Weights of a small GPT-style language model, trained from scratch on English Wikipedia: width 256, vocabulary 8192.
Each number is 500 + 40 x the weight over its row's rms, rounded and kept within 0 to 999. Layers, rows and columns count from 0. Numbers have three digits each. The size before them is the row's rms in percent of the matrix's.

# up: layer 4 MLP up, 1024x256, rms 0.119, rows 868-920, columns 128-255
# down: layer 4 MLP down (transposed), 1024x256, rms 0.105, rows 868-919, columns 128-255
up868 098:496516555473486495495484421491494611393561587498493497577536556458573543515570527487552509513507578523478482566516552521527481553534538493499532436458519531540466459540514513578532490450494448487489451483500492437431471544462435499487506470476504442510439530489422504517478459480490538474542488509491533460549439435499497505515535513462474547501549553461468480505496520414558551418499
down868 100:568552544405455507534546451462530525419490480550573482532384521470505495493452463527486514517550483489460487514503505514523551483457547487508532504504477621537507469511579508552387521508556504463532485534493578475479434427562459527449452442489562455514519536519417541403432476479464486477473477456503444435505525490455560468508491540479475473624437453503485518518501445561570461453465
up869 113:492529518554517496460514495541513525502469529567564503440485503470473483527526497481517390552437585480509454547494456535501508546534535497543540569496492462560489533575582540500516526455482474400465509483443535464564466482514476479516471503530520538554505484528436465525530470472533469425507462474473501502469435578533402509475474558487460468486509551493479442453558485574481494422479
down869 115:541458481500396458517486533527506502549553445432473486539504507515554531516438555517510501448419517457525501530571577503550499440552453497444488450438482494477564502527557567501508490496477510447513475502515479442502548432493474556461473513505439488452417525498522553469432499543536567464469483532497505448519512485501445496559441525445446530457567467532519444496502477510497542532572
up870 046:473463525508509523521515492577508526498550527581489511489566499470556518529487542477519529447434471527495451600544518469532506516435573540521493460498516480511501508526484528507478491473537483520481507462464466466459513524519501490446484480568454492530461515498468471612454438550458486460530456607567477519530487562513472475545464546467426551504488505498498443498481581481541483515528
down870 041:540560503541511516422527473514500443511490503552497571525590470506482454513554486416511496500438487543495548425525454504495408537483469536484497535508476510549516532492474497555491547484480503487441548499530553462516502478537582534548581447470447492496566453474479450446480497526502560449527470537488506468546565456455555551478509449550470511542455534502516557443493519517457543537616
up871 106:514570494549535461506447526540473440427561509508485525496475495458523556465441531495492510508580430525463482526529572535515482483458479534502586581518472577473521449460499537493631519478546482504446532488487497508489529596446546531489468441476456517452488495528433506499488523485507490481478470515497398525548521501534467465503570514501560486395508543484503469432525474461450490403576
down871 101:539521533532472465521433462527520520548470524460501484536577522476514497484498487477552580502518520463522467417574504527472441488511555522508457474499495426475503495442470444546532489518474513470481491452537456501458543446517502495448423496485450482562479503459568591573544549437517515497433446496482460521520482522471533451447496555422457540506516494571494520550456502569538511516559
up872 097:507495505432508510473500578513558462418449501471478463578496545478490403454524479583516424464416491502502501515506489550478460465454541509574502481395487443496527466395537418537508463485501437482437509532498547453523489544541517498495537471503548482566521481537525527499466566472487478516541471497532447537542537543506511467527503452556464502453462491554470524536494536471489540562557
down872 099:465477542499471482519463595521459492551591521476541480473515498514518537443527455447511552421427497476458453523426471507584544522410503468455553448476545496543471531562462542527497524518522507489549519508497480428437470508472552476522484488450468447479438515567509485503521456448481501437504513489540446539487490512508479484485427541482468451545458442419489524504462488509504460522476
up873 108:436478470493517543518493488480504476478498563488537509504547477476523528529472605509533541521437621579495437538510493487503543603511532565500539547440573511466518532421517487448479434460515502531454542434519487484447477443518447492472483566491406454512419470505489452521473499493486472469524494562465468516526456501543469508593495517458452499514459465529471462456542524480516555511428
down873 109:403458486489449478481452542473555472542505514484538514499522486501537503439551539491560508509449537425584471549535576544460473482579523420525572443444526516507515472522566460453519530531534495485529460488513424539522588448494472522456511499548524514433472441428533456562453502498549528414475505468491472499453460464498497545549498450467471467515517463492500528476479468565518591443514
up874 096:498461547476465464482445532510477513515512445485486468605498475543401518446505574562500477467445527547470527537469478486489494587445464577493484539435480449503509464469527452512529480475488397457513504534557528462486546459550479516493575525549460518553514474542511523489494484551574495451510515490524446507536462505580496453520454475487501458434502485524553503454512501454457502513486
down874 092:486421494466518473427458568518481407432539489480407524467532467488513524518555490516467502490477508543530527464484531475510440485493515527487545565491520505462511473509484531557482546453407503463536489487494495397532478552499532483570490548558462447464427502482483463405470493474486490459508603528566492449538517527496487507480486502494487424508487480491470502470513450548454482497416
up875 112:388517523550545486504477488502531505403497567448505557560522522464522538553500534530557548473422470474512622524517485463507504493506544518574535446502466527480525581464501559428483473507534520460501493485504509467482545502481459476486503437546446482452453435530469466568477556432582491476555484537568445503487457533507508537468521561458435462519496557580532413517527522516517568506549
down875 114:492502452482466480488437480542479497528543431455581463553502498531542506520475484393497538448500585490475507501475498430584550523425518484461451420474499532512449557515505558554522493536574477573517494510511517544530534509497463515464501535536584410490549515437532483488510528509490476523420511507444501490463490506494523490578491452478477448532508534466562499523463489465551546530517
up876 113:512521546469506505470455454531504522515469579575495471563536457453513449455547503475494448465508511483477482505516463494522453614485476560479510492526496477511523503509535493570493557430460481489514466420503578478430484481530439491478435545481457500491516523600462514535445486554556462457484442456589493550513458512528536422519497483502442515384461496547520518499503532466457441571473
down876 111:532532450505482489471498508533536552476458505538431421472550480477566461452566551458531518478498439441516571416451475482465476511585555490518538537451453412500499540541455486466488484522490518545498494576480556538580529515468456543507540520608607519488436534524513480545506468517532493456492444464487432473532534578518431454529472463457525448485453533519486447524539433521545509523430
up877 112:396516490551465508494471422473496478540454484528517473546557519520462503481439518549434481518564558500437464487485530508520547514535523510529554504469538371526483552487489453477529491464568476501521498499463553519521456477507514453564504550477528525534511520496408508554511469534482413504480492502556502513496525467534419496515444475508536529495559520513475472548501516551461500540452
down877 100:440477438505530506481422459514490474512411577544554491553563567497489504446514497537530523429481495483413538467445565590522575504577543525508511482466565485506516517505526493504470548481496527554488444490373514548538471510475583438529475531526465501542576506548464463547547549403532452476495565473537549486528571607533498506516538524555520487495492554461447521488485494448483438487451
up878 092:509474558558495476528538422494532500513535560530551544496577563479548525450458508510520440404517561538496544497506454566515486508525446457519548483446488516506482512449568442448571484503528468480443432556447572501503521521508471444521477570505503542482511506481464482530535495461499486439554505564467431539461496430503513461416544480383549492465473593530507512508519501485469497467501
down878 089:496454466466531523477486485491471456575451482527468560473479451446488466502511506510543423526437567478458520486506514497507519463526518466510524487464543428552471511557499431470480531509578468508492442552492477546502572505480564525454519440494458502469480524509527437505559479479493460513554489433520539446542549484482413529535486546566468529550504518539474441467483492407527613457525
up879 096:464485491532519482486429552497578461424488513547487513534544465519468598540444470492533549489452537499482509511474526556470485516442508486552551495481486502498468564506424491501490535468544504477487466447502491533482472487473447541465479496521527455530459502499498499519488565554441444414530499508437443460536529488496429518494501455505512536511472524482531462350497552453502552539520
down879 094:523476494449475508488586519502588489506492527501438478404462479509516478510525503509488518627549482465544459478446471540449437470487474469526548471480420498481499504489477477507497535537421563527462519481546434513482541510544443463450544449443521514495529474435475477506477402508467529537460545520441537420485537549532541496530550440427562497513553484412505480513524484556476548440493
up880 104:499511504508531505544452497520523479453534532550519492484578504570453486550501506473480506477492458520513473559595443554500449479437515472492448518546468401476433434502499534508522425506399488425468570525503532485491486573481513510537450382545494489601444454466531565524499494534474441526537470560530445484485512553507517481474526622455489498489489400504467517538552552473495450525485
down880 094:539477528373467529520572461550473495466515474500575461551545515467502493503497463462450481455483444534531483483537553528494522500486532446483513563541499484448554491497463536535518525577494752507485446531529518502559517504488481500522482459509508448461526498574460516486497510548463504503477514504506495500441473477481485567428502445507498496507473493522454467650453489548544543479536
up881 088:490454484522538493495454443559520533560494522458526481501504469514521498399513465453565444474441436452526504497553519542518518504496531545538491507448422476501494501537440455484506453465511493509493491501537494529523561551466518496511456434489559537492439432542453518513531440518566454425458510460488403530534547488512428448461490454484526506510430494554495406515498481504515522508595
down881 083:502525551457501511520398579449452541470498516517476515452505506486525507474539496463512535570548503521486482459490574601501421577560546468510524450526544468497520508499514538509576546527549504524515504447518472538489526474506514471544477540488560458456534466459478478465525500460508509524488626449426528510519509543511559426464478494476576532578464468442391516467532542526507534480538
up882 091:531465500525496490517524547515472498532487488534516499510485565433521512500501518513475469376525503516419462584460491534492459489436500435467431473507482474479532479565519454533497449507461499489470517478585458457508559465488447513565537500521453475504459536494478519528527374548440499478503536470495450478490418503485504522421449428524523534539503489523488498518505450489483514531473
down882 089:544556478528563455510398463521502555561476494410439532494434485431509529518515494485507449490487494471501502491443433491497502461499546535507535501476560474460620481470517482460477527486552502481497490491477490452576491537518601581557468546476483499483565497509501492483494497506519432489544685496367488514547524501451456437494490503454560478587537527493484509493514528508479444532516
up883 107:520543438506546525493479499513537531442522514534464467548548528492549521513530547535465497517502504610495549523488536509464481506531536556546541493559453512511475469546485547501561484501495489453530477499536546488409475461447403500464530456591578516512472475473621556580476525539494497425460442494502403532515540510509510453493544556434470488495538511551515478420496459500465559451464
down883 108:499440429418514443488482468503424503481389433480492573471514448578550543563566507489517506434511505542515435449432487444481502543533450493456494509454500491549445479511450564430513503442516522469495428486560480490509399600484505506477556548527524453542537564581464504488506526491531525445499465511477513483460456530462519497506496424482516449422491524459535488497467508543527518521472
up884 125:537509554493489495463445480504571452487548509497489466540508478444483405422432510579497489514503539465509499553502539516508545501452431524559531547476541505460463399434517505556471484430522434483417403506556534463463437534531496474521457492487435524464496466536484547521477494489415487496523468513511449522460499498538493491524470519506474517512477504484494534494501506478489472550587
down884 123:535508532446502494502584593533489502451539503484476517485486473510464503466533360497534480490511531454470489460484526482529614474464510524507449489506533536492502456558576554531465485563550529472495496591597495486500440481532519471511509489525567411591530484518492456489458518479401541528518510506522575514521528503477548465446489461515487482558494464471511465463461518524532522423549
up885 108:433474509524488464512494473493518587480463583486501472525577521488478480493529490454570462484478503489532488522566471415500477440561514521535569515480478486599434530489520481510536451496565461468468475526549504520524557466481465447473497439611550416547517463523482499510507526535479561420568494521499459576515454527535449471507513466490513528569505496554542388454541554441472489449489
down885 104:509441532550515490519438430499512507521418518484528496506494509491536479518526523493500489528547450407458524528581535520503494538524480564497454481511525500490446551448439465458504509460517450475582466534473513550497501435452464400488464528480502540593544488524484468524569509455493464445502513513500509566493461477499472459480458391544509514540500499542463469548529585509532530529518
up886 112:558539456519534477512502520498513530490447533481462435439488588484447525485485565452510569494473456508525581514524475500473542548497473525534538523530467493468487566495434560499506376493517468434510483457423519505592497534486470501516507569628480541546448548544597506510502518518410485506500454474556409489519412475494490480379466496506466541519510556528524526515511481458490505503486
down886 115:519499458506550524469468568488629490459466506541516387507469498550527550536451545493498574588503540485552497467457432498504498469510453491519485515508495516533459457497487547465497537530504443464448486489477425523476568547497498494489544515499486561521498447588473529518522479541527487503530439499505474514375519481434509533445531507445456525553461457466543531480535516497545445442474
up887 110:459482516516547528529468458526492526553482492493481503565481532536481567441510494440519421527558505551574492501534473510560502591469489542575507482464532549484396532489517495582583436480442503519418517500527532469528480469567476531531440541526521518502519477514481535503485465526512437502512408451451531548513472458509442500511496538515521467553522490556469440546498482458492404405458
down887 108:487540505506487547511509529444552543546527495400621462511488501507548435412522501498472506562513510509512477457537472559513473496527515496559474444509438509460497504490519446498468550522446503544576568532450500512468545458479444538403489484485526554481465483425504496458451567527563493514469455439476379544464539527505482480492475497522511463544522484479531466466394479518534432487470
up888 090:490529517504473507563501545480526463457503509551469462571496477465447478479459500539489453500547481538436481569510521444521424474415451589522527554473508488503455528456491545558456520467523509474528456518561524492540486518560473495524499534559486615503460554545519519556481513490515466513488456488464519551467522458512543502547497554471509564486495506490518466489509576501459500435502
down888 093:427493513508557498476507448575440459469455546440527557449530507541472509497470460450451453572487452505478564529497463519447499501581442515458455506438520449568495456546492477524534517483489501405501531548462464514483504532485495479507563537531467502435514442510459498483506462531489502521562530536537537517513446446470513550492545419523458495524512495481478512497496557548498584475525
up889 088:505494455595509449528495518555495548507442451555520481466488588536489476566441503442480460476487469515504487651591508532530500495496490539462437562498487546549447517494486456492515494492512478526490505482435524466484440528430505479500496520550478557505467516512439473523472412516415505501514495531493521475559547460538499484546543491469480529463503453539518479504526508478497562531429
down889 092:626499473505499490522508554470419480490485410481465501417537506527537450498478487484381533522553508517499501553512512495503446470473449481465457483556509506502466539544488465460460557523478629507500540543519468499500437440525489489469554493507521493443442478466458462519517425514515442517521569502539493503517513540512564553483538549478536490526496463464550529443442433517513508516483
up890 103:454562480509545495468528467477499486460487571624569513500531524448408538460460491534460455527464577466498483530508533431530436532487513508518535499518483365588502420507461557422462474475454499495448508503429571491466425528534497457448448476503515461543485587464464417602525434497504492512465477531514526490497540431507511504467463504532472488454465429491491483532516500481450510440547
down890 106:532497510469497482500538487493557548486518457460521462510472529525500475482515503579447488567530505576454506516530563472471531384468465505496494501504462494549563475525463438526450511481484439546480462423482523484521501495471595533476501511499429537507491549453523510492503478545458566507526476405501493480512445474429575529465480565570491544540487513446481431492509493478556495522516
up891 110:501502460481466521485505506504491454460560512478480515471537485545508537492503530516555553496457562400515558556547459498528525481542495484557489508490502510557513485426587495454542464445488491484506469465506472573547528459500524505414468495464511441494493483499413449517542527478493518417539481536467405511475495488504500514425539520486459423473449474506462440481493504544458489483524
down891 112:556536492545487551509522521458489429444491492563433449529461474525495494603502504481493492521499442583482558452504561498512502521530499559444460573558514475561520513527463573505464540537479470483555515514502481488496469473462556518445516584539488528526435547531514547507540497448577529491447477458461460497501546552554516517511466533477482439378508517545523520542475531530516521463462
up892 086:543535550489484538573556475550435568477560475505419487512488534580504436499586482546471496508512451567517497571540479473579549489533472550481476533497404544471499522502551554455515434448489483484495441540526507424471501513449489526506560496494539496516420507503500475488505505535395453505597499519480535516560517482510447479498500513503458562426537505604477457532474486523506532509528
down892 089:483493462404483444538465478540525524474548500490495507501490459503467465528501485503548506549501512516564415448533477477558473542514430406468515461526460519533497486501497491401535545517584490476441491383516444477570560506493511552436430418476508518479521515483535491462509443468452516496513485501440570494454529482430535533484543514476502541505476499479472573490509521577498384481479
up893 104:514506478539529509516565442589525555439548520527475493504446509495471485534499483458475440561472443525523448487497497484499541575531485575611536542537486490576510490551547513434473493471474506505473478499502476405580468509559522522479499449504489576472521548510440481541479472432474535460495502517473474484532513475501432469504491519470546544472474518479553443475507542416541413458478
down893 103:563451594513447502595459473484536468468519506556439492539518516522545505509538415537448555461588511547481491477476593492565475442508523502481520492446511506473564541591527446474435494560503568490513424548519514510527493424507471537489574503549516539485457493518536528515470483486491550578455450495540469482517531477487475505495456520503602470520454449488513466490516534494601521470514
up894 105:500475499486505490472467453512521514488454582442486570521518528487467532386483546544500537437451487533476555539459437509482527485506467498505454535504422519487520502419459462473484479494444525561470409474501506522543504499503435499489471459500470429494482490489461465533495492503563528495545495603592491477539520590491544504549451504535471476554426451611500496466479484497509530527545
down894 115:533529532548472531527504566513460529495452527496508570523508535539505410491410512509524518465522473542552449466469485532398531512495438537543466468552493506397474501477463528446565490475481499473488501515508549507552480537519513488503533582478534468548511427548508557533516545532412491536527497516532556528527482427564527459489521431413503532423484463547485587496553532557491465573472
up895 113:425540507484554553464435455473498505458465496524506557513449491528515555518509545543499557505459470505423473510450512456451572511384527484469517493515539487480413466487430478460417480444464426504473567439458502458490457571487554495548512493503506456607449470567483495566485534497546495424496444554499509469501489555477415525517486546525505444498501486408575427456517525500478435469475
down895 120:510518465407504490500428490445427460513475415537488563445565460539500450474487513573498502543500521539591505437466485488437526438505499387468523464525523468512487546500429464498497498514527548470462490471497503510483421469442517523497520497540538518550497550518446501546525522414544568431512467471542556453574478512435492502564523578532513532483461531405530501520477482506483474523533
up896 105:516495550540549559572525442474516467504443524500557528549531551537540524441517455595475469491426497499457482494468522469505491525449511507542520501477411488572462421531482505553444505467499453559470465532477610509445523501508492500525495462461504425532480512513463484554494545522464472452475475493530417414528453524469436425483506587537496534562446507480491537524487500549444538505470
down896 103:493475510521485443512500558454455466447549470510484471455473484525514487484464490448425512506499469544486445414525450481497516476518457460517529473558501507550460527403479517460510555505544457514488475465506481430554472465521545388534564548438457465584508447496534477428522558496585508521486571474496507544536501496539495496472510526509518473561510499468510585441486474563549505458509
up897 096:517549504484518482550526417421541558478566545527522476471577533472518513480519474505565501478535539486506499495585522548564448542535489497529507521503421539484377470517460472483473528499507468456488452479514537539407483513500540479473475504577480553577485513494500524488519478495473475530473490468426462537504504531489509464455450466416466479527494438501491488405432459548549478551486
down897 100:523622492502513515499480555438439548510451487502512540417525507518492518431486439441518523536494479455529496517594557521539505460537461472494509487487526533483484531563496416534491554541456507497555616504508489555487570542408534477520412521517477494510556535511421505570476487411528593495501441483520528482482520457534458500606543429533511489527485573529511512527451476551502413533558
up898 110:451465500462466549523470519566492481497476507518507503537509518491418490470461557472469445526496579547483506557490499495555482516506437525513484552432501423502490483510553490447523515464533397468424445532441488449394453530514405534501536504477515522508481528490413468559529515579479504463535455454492510558460506471503551495508477548541507569460564471531443517491460532457558493479479
down898 110:439437480556498532510516528528502454462501524465559506591493479559484470450526537523452462537497509447554415481542510554501512501533572494493479528494565444541533557541531456519474463505552500472526538583490531581488499432525487545509490396490448616489491511531442469509567503446515500468530477456509498581435464544494564469518496488605466503487438528554486490501404514468543452504494
up899 089:493534471541514504556508477548497483508516496521600531443509497529425455454534549546498435521442522492411553506540521490502459495491437562486476511432493475530512475554548462522499476479461469479431458488469575481435528528484576436542520528466464434489499491450409604481541492510436477507528525482488504440467471432540515492477519522463514512536512539533555463481627522509487514527509
down899 086:559506431532525433468504486490490466509553499546554508458493483545478518522497439462460441434598500488510452456532514488484550555488508479428442494418481453510564494415466456558558543532472537465463518467590502514487538521497524469534536518507498513462506469485509501477486423501404479454522637484498502517519569554545425493500471411584500528409493495490492458483467542497509422533499
up900 095:461540527502444493472494477472508588420459520498543520516537552531519484441532438519508488526409516419485509570553480488547498499449491498511552479508418491512525464436536489545557460445497423468482496468443475479507496564498466519517512390539456482512515507455544518514446553518546496546465490517551482500560489501545520460470502603571481574453429476476528456501484612533495518449502
down900 095:462435445480456524470551504522426485512453502493561529421497397552547539550517487541495490511459536486436402492512453481527428503419463411485467542499513494463500519513551504450507443488520470498492461591534501456481417494524489568560538477487502442551469510484525538462485522463459530556458540472503538500468526516557466487470513424500539537477502484423532569497406451505513551510488
up901 104:444489525559498461509496467600564508510470552507544522511520578480481481481439544426508497426570504480533446531490457509428534479479510496458479453434489502582499481476476490513495382425540488460485522493476564482433502500566596483485498454507448517513486471515535511554546513462474460557491449459469539404472493507481465532511500535439446550486498416556504522469487469535487438543427
down901 097:559566533501484445482540522429574517520486490522429449535467507540537478488491426462487522525489525390511531548489535520499485591536479476515446537507511456498557513507509419526360491465499515499501482506487476528556499513513608524464479486502466593504526495459530500495464516515532511513513447518497508424517530552477482531568481470481498507474504561515559432443452506524437483530451
up902 097:504504490471435482453480499510499487448461498496477474554457414441503476514510495481581480568439536501528580491553517435500532515511534516484444456477498540489500483495521499493447532515520508525535488479435539544487524505453403553441430505481516517490483502534536538521505499515507507483418486542509490522514539516540450507511466523605514457479476543450488522502533480454516533537499
down902 087:551508523462540553486476402475504538538534498440478485460532525480558447464477474566470499456485495512544530493546459502499511569522548471501534465520407507485479564485499562511496446446438566538511541503484530389521458501554438517574476496449567463452542488519518459501505448549486491489528558511497481530531492488516458501467512443435485471495434484518473450508529523509497512552504
up903 096:497515498487520512473473474522547540470488497465448528507507528428464499467567453502514506495479568470421465527529516483484503455493506527469527491479481494454472470444578471553472516481535395505565429465443586549480472526497571512440495459473567516490533465520482510489447534483525481474478482549539379500572491433563531485453481440545487596494524415494559503453466490453546482497442
down903 090:549506478526487484445511519416491478513509460487469452380468498472531501534502494516464498473467544489526505511545525495506492409502515476484550537482477534443515462505423481496526552536480540525514502497491487603573552486492509469519531482451551532427483497468520497503495503522499500434460499511505501499531537530544461494476488531524455479555523524468560528512487463474487472428539
up904 104:516548476489464458447509432552498539487526531496551493542587528558476549465510520426572524484485540495479446511473518502545483584488469492555489545472514491519384518488494546573439492523453486418499467473479496483418502523504456547518484528549466449475474501473500458483451531494544537508457437514463456521521528514538512496508516532441466473425467484490509452483464506525527553498435
down904 098:527470427457505510492540559456480540494469481425558538581552470555497497422512474474479422454464483488566506411539495505483499494581532527496561444466476491507491550547392544520497502476487557537552509543541553488568502507489464547496459542530476444476468523520470517479518545535530516503541478452473539489518498521461494543476489546426500514465473545577541454507464507493476470565445
up905 105:529591527542570464481496498433535592437563536556547509492491517487548502470457561467527495491494447485470518492517471510532486532515527525523539546438473485504451446515453537491575511525558479505395601493526508551524555504527509524477523501465464516534489515560496553500460526468540451518468459537484433488536530440494472501530467455492559563467459517497566485456497514511533417443544
down905 105:446491509479446486474424542527526479544466439496453502518527510539403494571497519560575587516481538468486466440497502504479478464508407484534394474552542515465517512475506520547479557483526513531519516533493509454537515537472518535504506521509518448534516488520530420528522585489490502493501441540443506436509496545447467466512543458430480477495581544523467485509467456596455546483560
up906 100:510536496552511467590564514569512535493454495505507440538443502500492513452548504510530407484495582469494496519505534453504516485557551475583504533539443576512452506506478511472486455523578498533495504439438550473462566507443483570532507563472517491517433475510399430491453482487530489508521484516486522620497468484500545459501494534569395513517504524486530449478517595496538511481523
down906 099:480508529511505440511445548510458507488532492576523510512452573467543468406484425501535483450498466456519457515533507524485531585521470516483492521546452463643449512458468444417474458514519543545504479433510431538553521531535381576415520470507488551498527520481560491523538467470480523493467442536504471506488491473467487518587548449460473518524522517515534457527533501504519502479477
up907 098:548584505572543509508540479536532562538459512545513500476492509465445493493523573434611421474459498564502550515565497579478491568524457477487484548408482485494544453451565472501478493500447464452461501508477568468420515461526498446509535481450505512521475477519542532500514458446541496454515514545561483521471548477485463501508523502515475505422520564551560457462516546503510546463455
down907 096:584459494509536513542542493494429499445550456535463579504453488535447497511519489541467465420519491576449515538479522441538515522551490482487494512447440464467521550512524523509537498546476482476445598495525534439513489494473538502648525475500433482502544501476431483458522475489497522549485586482516579524571564561507516532411501453509578525507511454525521481443521434440465490468505
up908 113:527493465462504519489508527553546565463514501441537475532556516490490457452515536548569560510495608538437530513553477476554457505475531475510519459477472428475486413527546474514544517483455446496495444513476453478448451619451459478532526465511522501501477453475456460498543473516407436437493489496465479521539448488551510507555468525486457507437489436532483478477525578561537491505497
down908 113:462528500459487469486510537469471539546491532459485533580548498474444534475518489487460506454515527492450491446488565469531477486518517574557440457514474479493508519525483510564502579489512518596513429462556413512474505488500539504520494567459430524515521480455512427460409542437541427511537514416511454508557500465510521433526438489497441437458437528516506538503508524524490486489520
up909 101:541503484526526460488497460496506548499523463550476484486471530505438487516484505525488483413470559521550510534607513542503508495491485511423466510492461475578490484491536522499535471487472477454491507537440533434439502500472453491482533462496441518577443501489456444520456383498444525514536495556480480487545530407568426516516482486517476538445485484497539415436521523413448539499485
down909 102:538467469496467466505581536469408434480496421495472527440525512531507475494518504500431500512540525544490514548543545520522439497513450428478479492535471512511469524583542475462487566458459598505529505514521515458501445442522526518473527504512521464502478432487493489477521449447485501562481580506529526538507480552491550585433542493470545478563513436391545535447473420474503518531453
up910 099:549488552563510485494515535464489489486527514562538507528465561484505497515513521567540528513533583518526411515486449555498486588463511512533510452426460524555507538507516535451454462504534464538472439533512472481510498525431493508427463482504557467614537466524497533492519519445440412519530445488540402463554462495484497481477474484447437497498494475514569498537507511475444542512520
down910 103:497500551513489546502557452434519480563495463567561439538506497510463599515540529565502510477505547493460508489489436471590513525449497466471538483465422466457477483490459509478534555509595439503452379512528516452482527504469539500460542426457468471533550564478530485494480455457524439516528547522564469513529487453459497525436467501501522520460514504480570481525477472553502494468461
up911 101:488512536556407497554497537455508488452406509479490471505496564529399509548424507427519504456469516514467493549476418508489465495459493444580559534527482514504519426530458515507561514474566459539442532541489566517514523616554452543523489467575566475573482562504514437515480522527488482473537474486544518484521571542510511472476498529518523514484499496483505510513468547510554500504498
down911 103:542507496453492462540544527487473493566516570545464537513474467530528607489484518512503539460507480496509611517520439483502529538486536431494530533546489545461554442512517538567488459484424492495506461550518513565459477531442556528560572561525561492457446580524523520465476437538408528535539535453525512480514571511467475475487532558490548476469588490396501446517499503442485505466418
up912 029:515523514535493518508502483503556501364581535515483523497506478517486620478435540550541522450500504573465524587564505475528522556466509518529487531464434434534445409452460507507506511466462466520523479440502523503458500520450526577537486518574459542481491485575478440553464474532438456452515416495519505508547525471565462447503433564481473480472495461525553471472523520467535484505459
down912 010:434529493544575515596435492571484406461433502504470543408520497479490491511572458557478496484593443461490513502514557525429518455529556522499475419492539500502539459500529431447467490525535485480475490533460517570507491586521462498500522476497535519489467481504519528533515507570509499404545496499542465482636483518501501528507552440507489508506507494528430495523510507498487529478430
up913 117:446476505512531511560567456629486490488520629540447563593532512537493558559579528489494501510539474519508556538478520523512447490521551495603440458450488469509473487516511468477467503440445482465435472510546502531483418506517463478550515519558465468515487511517490462522469518469524510545525424554492458533543439532515540453503413448480503463440493563564544465490508493485515479523530
down913 111:468490491537492513532496519521478476513441522528510476494512590539504516509545533529473486460505533469503544437420501575507543514448502433487464511472501530495537501481553479491529497569435508569535494569487583520523491563483546486516479521472519517572520567484446449516574534537505563485471412436445538541496514595547480493524508546441517437506477493531528455420529551507555504480469
up914 105:541490541517484466442540471465531555435545515509517459552463515448478582540422500481501535470437539487459547538533498495492538459425516580504535504534499478508564450448456453526496480539523466499428465474495534486467466477495474525495558481438493488424463521460567503533418476570467448552454474566524500552531538453469573498420507544549537510510526503469512453492513482497482403469550
down914 106:422577499457549444530494516557456451535499557506493479549561503523461491488543505528507527480540424497487520477552524467418499474532502535506539473509510503511524490480526512520462458470411563506506554521543504474550481467511479466553510492533474494528515533501469579539531549571468402453499487465571510562582400501494553522531547466479472505529429490547449500511458531488482497503552
up915 101:484490533451549600504494485486453553474496506469499538524555435507541500532467495477510522503400565486503467536433503507513509541448594481510497512543484503476525483477526527523565445489528501445448447535465495463486465474478470484577438478499524505488466500517449526534484502497455525384532487496502500581476461552546451509491431535500446597495485504512469507497511443511447487434495
down915 099:459486484498468503534459527569489533488497535474498476517524507538498438501459514537570496472543551474462491526483458492593489505477432482498430525523488434490475498531485487457514436487508484485502553491479490470479483512474424506515445527518448462585490544512526485465481570520472537489507484558438490496525477479501520456530484552454455510428558514513520466496491578487470500542545
up916 093:531449445443487510509413529527529522510468475502474471562502479445463471513489510507507513500461561565512460551483468508527438473468470492546439504484513418526454536500551516504498505445511413520423456439487507456452477444567511514535452536537482498495445543544405512498482448530479498486562527525489451523541538477501526497504494545483507511491464482549565515485487460487492434502536
down916 092:472486437506501507529435524527540518490529554455494476481499519502518422481467493462452489410500451527498535461421498496561428493440470492458518487515522479512516607509465571530519524436449569538569549487537501468514512499530539481587508532531479514507497514478463518428523483544495410455552515394536576500555525521475516412482517472507521533470492448467470520551510479512428489456433
up917 097:534497452464499445472524461563502513554442561493515492539547536508529439530461531493528504515454517491536469546483498551547488543501502481472486491391548469486528538481455485564555402524501491482450456445506483439501510508491507472483542488515523485533493469531478448549497554467407495473523492576521463518445398456530507448453494459487458484513486469533508486482445498536531551429455
down917 101:518475533499553558474503536530447407508499577396500550504517514506489519514514469522399484475523375487424544483525570483546532523507465482537467477486510497496610521584490517515507500427428541488466539537536542482521522520554574406546461506471487543492535546532452485450490547523496479497603575480507540515571454500530534473430484491484443495539462506531374553477535522519513486446534
up918 088:493507689449496490525470525483469496503464464571578517502481491410563481457493530525503494486456495535446477514528507466463489493473487543476516513544465487660532486467522475511497437496468486500499496522482525527429563548515481525529493499469497498539497486453495474529437463588484453514516493465537472564533506563564497401505488492471536497494553527511577454547479491548452510457489
down918 086:435475567534471483482500507437514525484502525461513440508544509548576554515548460476477504443521467509495498539509534534519501491464457440579486464495525487477458385487562495456493450452491467488553510566496455556430508529422506494528428448512514466497494481523551485499436535482535452548524530549529566486483469531514570555461526456509429486485512516527530575515510498463527536480554
up919 093:419501502542458463532475471439544463587488490498480470434492568530513572471538485567459482421545523526461468502503498525472491471495556491550557468477528430492449598497554465591499505470617438573534462510427463450533493524531523502486452495557487521545456488476480494516510554510475501454517498484548508509519487525560521534590518562527537526545445511474520491478465548510506501460512
down919 092:599452516524491501485529450555524512495470499550478428496462498517523447454545470512541447552455493475574423532587505495494480526484516514454460578500471484479469481481477571468469541466533485510587574562516469489560530526514458583514551475462550511489476493572463468527516557504558489530558444561504512477509461443458504539478561462513465517511487530531502487589483511523431575496525
up920 095:482484556516518450563537460531603528540489504536495556518515428496446500541457530512565550422502531524492462453480557567517519519475463520518455485388458456522454504496517518475515527536467519483422508486562504571543516566506504451511502507496473480500452460522508482512437499479454459485557433603440529531473441547507489533506484446515497468543522507559542498460483480546468474481541